{"num_hidden_layers": 14, "vocab_size": 2048, "hidden_act": "swiglu", "norm_place": "pre", "positions": "rope", "rope_fraction": 0.25, "qk_norm": true, "bias": "none", "tie_word_embeddings": false, "init_std_o": 0.00355, "init_std_up": 0.0188, "optimizer": "adamw", "lr_mult_qkv": 0.4, "max_grad_norm": 1.0, "dataset": "wikipedia_en"}
Each number is 500 + 40 x the weight over its row's rms, rounded and kept within 0 to 999. Layers, rows and columns count from 0. Numbers have three digits each. The size before them is the row's rms in percent of the matrix's.

# up: layer 11 MLP up, 320x160, rms 0.143, rows 260-285, columns 0-79
# down: layer 11 MLP down (transposed), 320x160, rms 0.141, rows 260-284, columns 0-79
# gate: layer 11 MLP gate, 320x160, rms 0.139, rows 261-285, columns 0-79
up260 096:454568530546507526477538541546423500518512557485451478508572519479491530554453481541498552481452541443477454543568485440478537533437472524474481445524536501515452512500493477605493497512565496468461533535461485497480478494519479549462528527
down260 097:572478475475509492446530594395440453527500508458571547443540501436484498500450487514439460514420478533466530571484530492520504492438518512492500376457489507485500495453540446520474547514496447451500492587551488466484464521504487434444467472
gate261 095:433461510518464523538508489464521534472484471528488513528429498474477489495568536571474433472488538492471481491541585471456463525501381457523446502490461501476536562529434539461483452465560601447505468487525496446575515552507546532468466461
up261 092:461482505553517421397413467499559473526487529504554515480542534531516530450482438532521593455527503497480526498539497532589529446504510505505449547554465485491435548476495471486453464480496515511487561500518499564488432522399454525464509495
down261 094:502530505539457514532518532519515506581463432497469443532467532534473538499456517513501470490460583516529575547460429494481597504456489440655483521493507506535489481522533560479482555520573552502478515491512520455497521533510508502558399452
gate262 100:456518423513538494491491527476511516531563465528542501523513438484426555510439556536464467505395509455486475493514539516528484561541492400535496420505400543520493466484536547456441518449485475491501499451540521577461526509454482563585483414
up262 100:490494405579553504437553553448540493534457459523543525600503520558524384523515423481473528447506467581475493456491521546514438456439432525521516590556508518477516455477444435568532522431476551453528466548502439467499447511517559483471468551
down262 100:493543522503528424503486475495587559561478511472482574552503427547531450492560472516489518428435494543469408454465478517448484458445488493518491516485558493504597478503504569547569534504510477472528498452418490489510508453539500556514516490
gate263 096:441552523517514496528535517490582522457532473516507522464496546471469459436565485510531532535484503450468466469483468557541463532492451436606580505554494526425512572550494487471553520424551494486557497508553519488426422469481492531490461557
up263 104:436524582540492539499494498399539551493534455513427488550538486551518501505559487486450515557493469452492501465512506554574508531491541463492604552472478544460491508548579493466584512535585536506572465592599496510438518421506467523469468506
down263 106:464483462535547519524504473521482514503464430470506519510495656608456462531573458476492497525505489581467511504471534487573430499433504482491543501571523553463501499489525532469521485497524538516530431502455324496479476543516520514485522511
gate264 100:504488419449555486497509484519477519508497550480482444542484557461478548550519508493505540515575468435429483515451472507507504476544538531592574499478504454511494504500484529426492530532552555460458468469467500469488550462523511473511516499
up264 104:516510499490480455458447457584520471510490533481547491546473514574470558529503508491539456489504517508526525524478476426524426503536462530575563510533530485469536415422475479476444552449461542493583518534543521586558534433571532458502545509
down264 103:533486499508558531537503490460516570489556455575534458501524538471552489467529523515540458501583449493546462520477494490445529481529539500492464502478524494473474548470432513482518457480496538519509610514515437520508457483410406585545400493
gate265 102:502472531566421517470497506497525499469475556578539524482519442496532444513503554512456435480543493465494499478502489524443535487595481446478477544462498543482488545494463488561536474355563515439501496482405513448445512529504468473570447515
up265 112:519510489481514505551517505529485502474468445504523507479491536508484526505434511468528549561494467523470518574533527460501427501536488550522465462466530559520493407458533486467431633555428519475543527517586515535524485522544538434451469558
down265 107:545546525474483543482543502419508475493437468511486426528513609522497497468442522482482542487527461523463438490505472487543472486481512453603429463493504526556523497504471449430423512442535515524517535550493552460457489456535513480459481517
gate266 116:519545539482516562459548502483588517442473456510561490441475447545505502486561507456501462480526567509521397468508481529505466434537526497555502521456462534477494561496522480519546458473459513450487445449438546496538411497527527543527457511
up266 118:470492549575638588521420456515478515522404506509469490506535487494466530510441415482483474495446444479467560458455520415528509518577565460515514506480502511489477521475506484522549549510519559500518434476409507521526493499570450497465517540
down266 114:499480514550461484558606550500529531458515472503436495481489504509517485541529492444499525477445479538418495519481523566520512500533483433471567507472491516507399479445486557504474419562523520541492413453532522457504547449521546570578477478
gate267 106:462459539487525491529552477509478521449495566549553483508545443573527470459499500428539483434509520496467514510439501488501498492534521416515486512456537540532494434511538551467536536455518539504484500514444590488522473518520523598487534472
up267 103:517438481547496450486418530512483526515537503390524489543527581505503508487528552471558584595518489485521564514480452531493464529431462507510526533565572382444448505542477453506451537524531429532546531430534473538507494472497522526483618527
down267 101:588499557458538517497478435483540547524391498445488493511485405531588464468474487549475468465531507505504502537469536470552475435519477498466537509442475477530563484503529516486521450522493477563523466498512586445512509525501550505502497499
gate268 099:575618515520439531480518484480419501499454461502463491501467465485577503524490526506458541514515532469577527479464453543446512507534508529563512502477491392523546474395534434519481461542544568471523454468478508570527492467501532523477511518
up268 103:595475431477492500460501455440514425451474500544478537523515482471564476571518490502550504415491455503526522556503513511540499523509470607465505524487539457421500488510469509543554425493532591537519492512528499495407511566541483476474597408
down268 103:458526469491515524490518500486538472418460539483485526457536598442435533543514556509466572509496494441442554517602509508568443501556469529479441490468455513495553500547538510467506512525566464488479533519511513464459459482522512468567533508
gate269 100:524508506547450539487488515433559529580524508532552483553520467468449439502516524520491411485507506421521494580514453551549438554545494400466522497477485446490496528590444521452556469518423510464536521504448477458453459551472535488441501416
up269 100:472566514445541443504519446439509503478544527539510468484521475504438477453558507537450503520527516482433496474480457429472463583495470515502456470464530498525541593575539547457556423483451534455537465583478496421512518470511473524495419537
down269 100:535480460546440514508470428542498545527544536528428467541522585436482474516560478404528476525425538516489456539561491471555527489458453505544519477418529489561551448486435476462521477517478511506512452483495645472513502501482537496459495478
gate270 100:470448494516494508483484469512537497542489497455487542498453491447526496504448458549498470509486504439513499530505452509480494540511429442513514479581453550442491490507483565481463534455491447506455480513453543390538530480487582490575525427
up270 095:552530438498558516484504559501493491535444458521469488452514534541553468513513448439543517472534525465490477506448485560501480511543545555592560482541495498440459521443571439446558474501481527478484547470473518543512490464483508482456519538
down270 097:433521509556418510508542485515508485546480480492497568530432448519442456424546460520491489539580510485507500621506463554484567513502424516562515491536554465500444447425453501416469552519506513555490452518443599585487552504510456526518479450
gate271 102:542510443588523410463507486527533493500464457471518430482503490484605560483550462505499530428488423481482496480524479515526510560532465551575541500504474467568488488482438459488506562520516555449456423432552609425502426537465469463500539465
up271 097:516532449509566446521476505500543506493523535572437478520489509464408465560485579434441613522475502548430506465532486557515519530430524501407555527504499484571553486505488481533528488537580502516495489463518475502464474472472472523512549447
down271 099:454499552487472485562444431499557555540476513454540561496559520484549450398526560465494457476514534521442357496520419505495508512489497551494472536477505517566463481442517521523548497538481465528506481518473606490477430498520519481525462555
gate272 096:432418510490568445477476517435475497552543546449434534561528476498506503563466448446426572477482470495420446489582495506471439458490507512506458469541522451465562496517518461527478417503526484506482529482464542420484461432496475430497541515
up272 101:575423458530495482488466590477466484514524505517437467510551499514503433470450510526465519474505432557484507480557501498491494476481461421475483449515464563486496467457495465454429569496457434469468510513522490587522482559407475519544574513
down272 102:495480527514432440541493460470473487483457504525554450511476518471532430496491524521515438500464527486443597508432475504509490473498525504497490552500502456396560528461442479509515539517515539518497527496565539544525449510456464448433589467
gate273 098:480527474430487436501536425554578530434478432578494528582496461470517464477456509548425484438506492494486489514527464496525493509492487493431490499520493509516517509526493425414552430520521558533516455487490591509492518576501533502521496517
up273 103:539504503516446506431502509519486527521565510523494509531458488491493484510550509464446466516539458540489513516471522533586512502533425519501394499456519453540486477465467491574481525480521532523488486537480533421461423511445522515462514478
down273 105:503542452467480525510484541481535446489498499517427471501451472537490420483522549531471506560490447509506479543469520471462540484494509441403487541484510470540506480485466491484506524479525412467491534515455671425481517468543526550452553507
gate274 106:519469457474514398515506459549540503430557470445513471606503508504490481552485541508562539424534550489570505473492494519449451506590554554570454401556564514479489500477516465517487437500517467514434476499528550555517463458552520547477606440
up274 106:499529458462590425478540482585524438491497476581478573573582480491507516570527495430525457476543536459533504510518549473494525483497470583492576424497558540507497469500535502500449473514532487466480475440514516563527501481540476502452584408
down274 102:485465454484489432462496510515456500467479523518571430428509662466441524461511511461525563545460515507475533452448488486523563537477545493466554541476524555497526479547513482524504518544484479417539506534551470515473508557544505498509491482
gate275 092:490538546560488521498485459461444543494484458513541512535480455480446496504481574597496433561486502451506496494540469545493540536527456435499532402475521511536521538477579555524513557593518468516491526539498567488464520445448545535550438502
up275 094:486466477515453529480520479461439483468457485397518499524494469584466499443438476491571456513559542526571526535448553481429510455511417505535514506557574467454502424505513476530458525480493515507502496483430516502538518517492508515517451466
down275 096:460506525524543520572459588491480490524464469469541510479565535520479513579579464498497461535388442521507424526523474510478433497444488443480423506434407492524469470528525537569464489511548401480458497531568547564457466467493471561460501514
gate276 105:541486493527476478470518544508537565538551478560474483507507473443547520462512492543466519406541490503474471512501453490499483468482558528515503485533493513509516547513533503529547489488438445591509475465474553505480483515522484534438530435
up276 100:508547450562467541496498560477516586516489472549500469515472504430526480463497513536529504441429485585500524535560521461463483472480489486473507484471540444483482521546518514602598499522570462544509536482441522470526467505542518471518499461
down276 101:540526518492457522519499515520445481611511497545483460487481570528485457473496485530457530474462518472515458492577513456490427465444483447428511516524514512464470445473449511564497554523514455505420513432572447510441569502516524558440449439
gate277 092:591503482529468539432560479452489512443486455538513513482517550519526538505506507481534508482488490477516519504518487518461439491525482547610590523569518422508496580567474481557491530421384520492541503495507505500493410498560546492520489510
up277 096:520536513508434534488484488490526471515498483574578448560526535476477472471522530532539477484499499425531488530548491464541502486454445468550479514513511465506566535557439449497486541456521462432488519539473506542498528514444544473471523519
down277 091:459475498438553460525519484519416510524468481518498454501509684529580476446531486464502448443435550535518465581478487487491587533469513518467467496480462460508439548464546541415434478506481465429488506477516473543534497467504461485522545485
gate278 097:487490488440485481460524549529539515507446507571562491513388436480437525464469560534458500451458509582486495502507476564488500496566449434522429534535469460536511517528462473541527487496503553505541459414461493514488486512578446487403507499
up278 097:528484472494490521500541481537437460514538526507434504556496525575476550515486461434458518552504526500460493559512491535485534531496600503492507460483491584474444527580484554548462542521463447482486522554584500464460467527443433517458567472
down278 099:444426478482501457478496496538504522554506564492409606468543418588460556514504474520505492528568581554444480522553496534467523532506537426486560424533531518498528445491461534552484507507509568433496484483469479536498484506503522498471471536
gate279 098:597443564469438454445488584504484589527499490481503527487469519478415503532446506539497468460419518463507460535521463475520403532551421487513518497560518487503420471511463552524526466493470508527469512518413525484480494552538520500506473467
up279 107:456506576481527444510449564508441459567470470463470459496546525518489511489452511515517478559463491527544515553484525551455500408520517564481454522510555525487461504485592527457549547530481474523510532470485509508510627530507549552457461506
down279 104:563552539401513503490490449536472482516494470548484511495502440479513507463497487452450505409569525490526404479533504479567544579526496473522437528468535432512502480524515550492412512487546522486500529499522483484492578460513534582487610530
gate280 101:477550567470532481486501499539483451438537488534526494473504494440478599479536503509521518484450423546490453427515502537513471483523449438498493477544490407477485553536529478511604525438481463508517436553461498516487381507548495450518538550
up280 097:476507453545513506571570498499512456472523448428531497475446511482532539478452565502505504503596566499506456553509532474495524462514543542527544511508567436469542528443516450498545500579464494493441539455506526584455447474459474506548523437
down280 096:506572504442422453454495467551495443481553572467486491540553470540499502463557413504463483503481534509498589506509482536469469464529491490564386521539473415521504500460536464459516419508558474468501501496469629454540503499519540531493508472
gate281 104:493484520473490520540580554503556486452554460507464502559450492495514469523442470480479535521504526517388481460516413531513533548539456516569479422492464517476535515493448442470509498500564494528500433516483545504520538477530457513522501562
up281 107:468497536543473524550441474470464517452481539457554571490489500509540537483533499495467493517563456534566494560473490519468413496458521439488474582484526522447455473511554566532494508526462451498481540525499462440505408564509518401466440498
down281 106:520477501562471451474458474527590495425495515472479439516522437496536469471508515475457494548558478508530460494448502497471525566460438521473543481566534541462526477513408465469462539511560488494497491448523620516407476512490511525528490568
gate282 102:554506530458404483499525458495532502499445539544444509447461455501552459487525483516524570562533513466512466502449453469501488502519482537619499551506480402453533495549475487394445523441476478532556530472478561477461471525478425505535463441
up282 104:487529441530466467518534469516515488472471449563558421471478492542507529480530501591432489536489466536465516399457489421542514466439539544524488503483587526525529508480476488466473417547478469517504493545498503557524507580550550497573483508
down282 105:535483465485521476549487507503506502513473427514549528465419478528593516549467463421439435490528537501484477496449467539515507505461517535522462519505412535506554531496413517458525526553518503459488513491600464497541527466449501556531449469
gate283 095:498543451462612481501532458566455423467551527442510496413449453488440546487443489428551539480477497472519476473472502476490496458485536482473581524488517462541465473444508501427476551443485499551492509537506510532489519425520498540474498472
up283 097:495423446505578452442438513568530526600535571472505545551450478508474501488488472465539493473489534456501513506521470618465501424498487515478500521507519467483513499445519491523480418445507526557547522427429490386508406485498545508511480459
down283 098:581484406481435527516497444493497513520456460531573468500522510480553559520508443423496591474485533474544447519462515424527462446463526499559494529542468477521486462425385524513537478516439512507519457534496528502453495534476505419534448594
gate284 097:483499499479546438432490528562401521521535434518470541518524514525466525495490445513517548464432465461465442524501434536464482507496519429511500555527499451471565510528531440523496443521448480518567514525478525527467439547563485594515521417
up284 097:489403470546425492460547454543491413490514523545474556521517496451460464450474513513539535501498548497463503443516440404553515376442490431501539520512502493487503458428479474510502568500554484489483525492471545539456490475513473447471522437
down284 099:412461533475536474468564492455591505487448532554511503441472477495462541488584526514440497525464570499493409545580514476547500474437471501510546501550585538471589483533534467528466484518506528504533411520515582547574411528525487571524475558
gate285 104:484430508524503448526563459479537461497515524476492405548495454529484479496505416533476456485496536496512523531500466484434461488549504509506488516566495503463513458521507441473505472475529450479447441481501536526488486398433442448574561509
up285 102:453446508475460480546505512500502447489556441518522563517530519480553501519555431603541516564536473505509541409435570530492477504514529504479520500503561493540492496478497539544463490511457449489562473521535513534537548551556522490566533525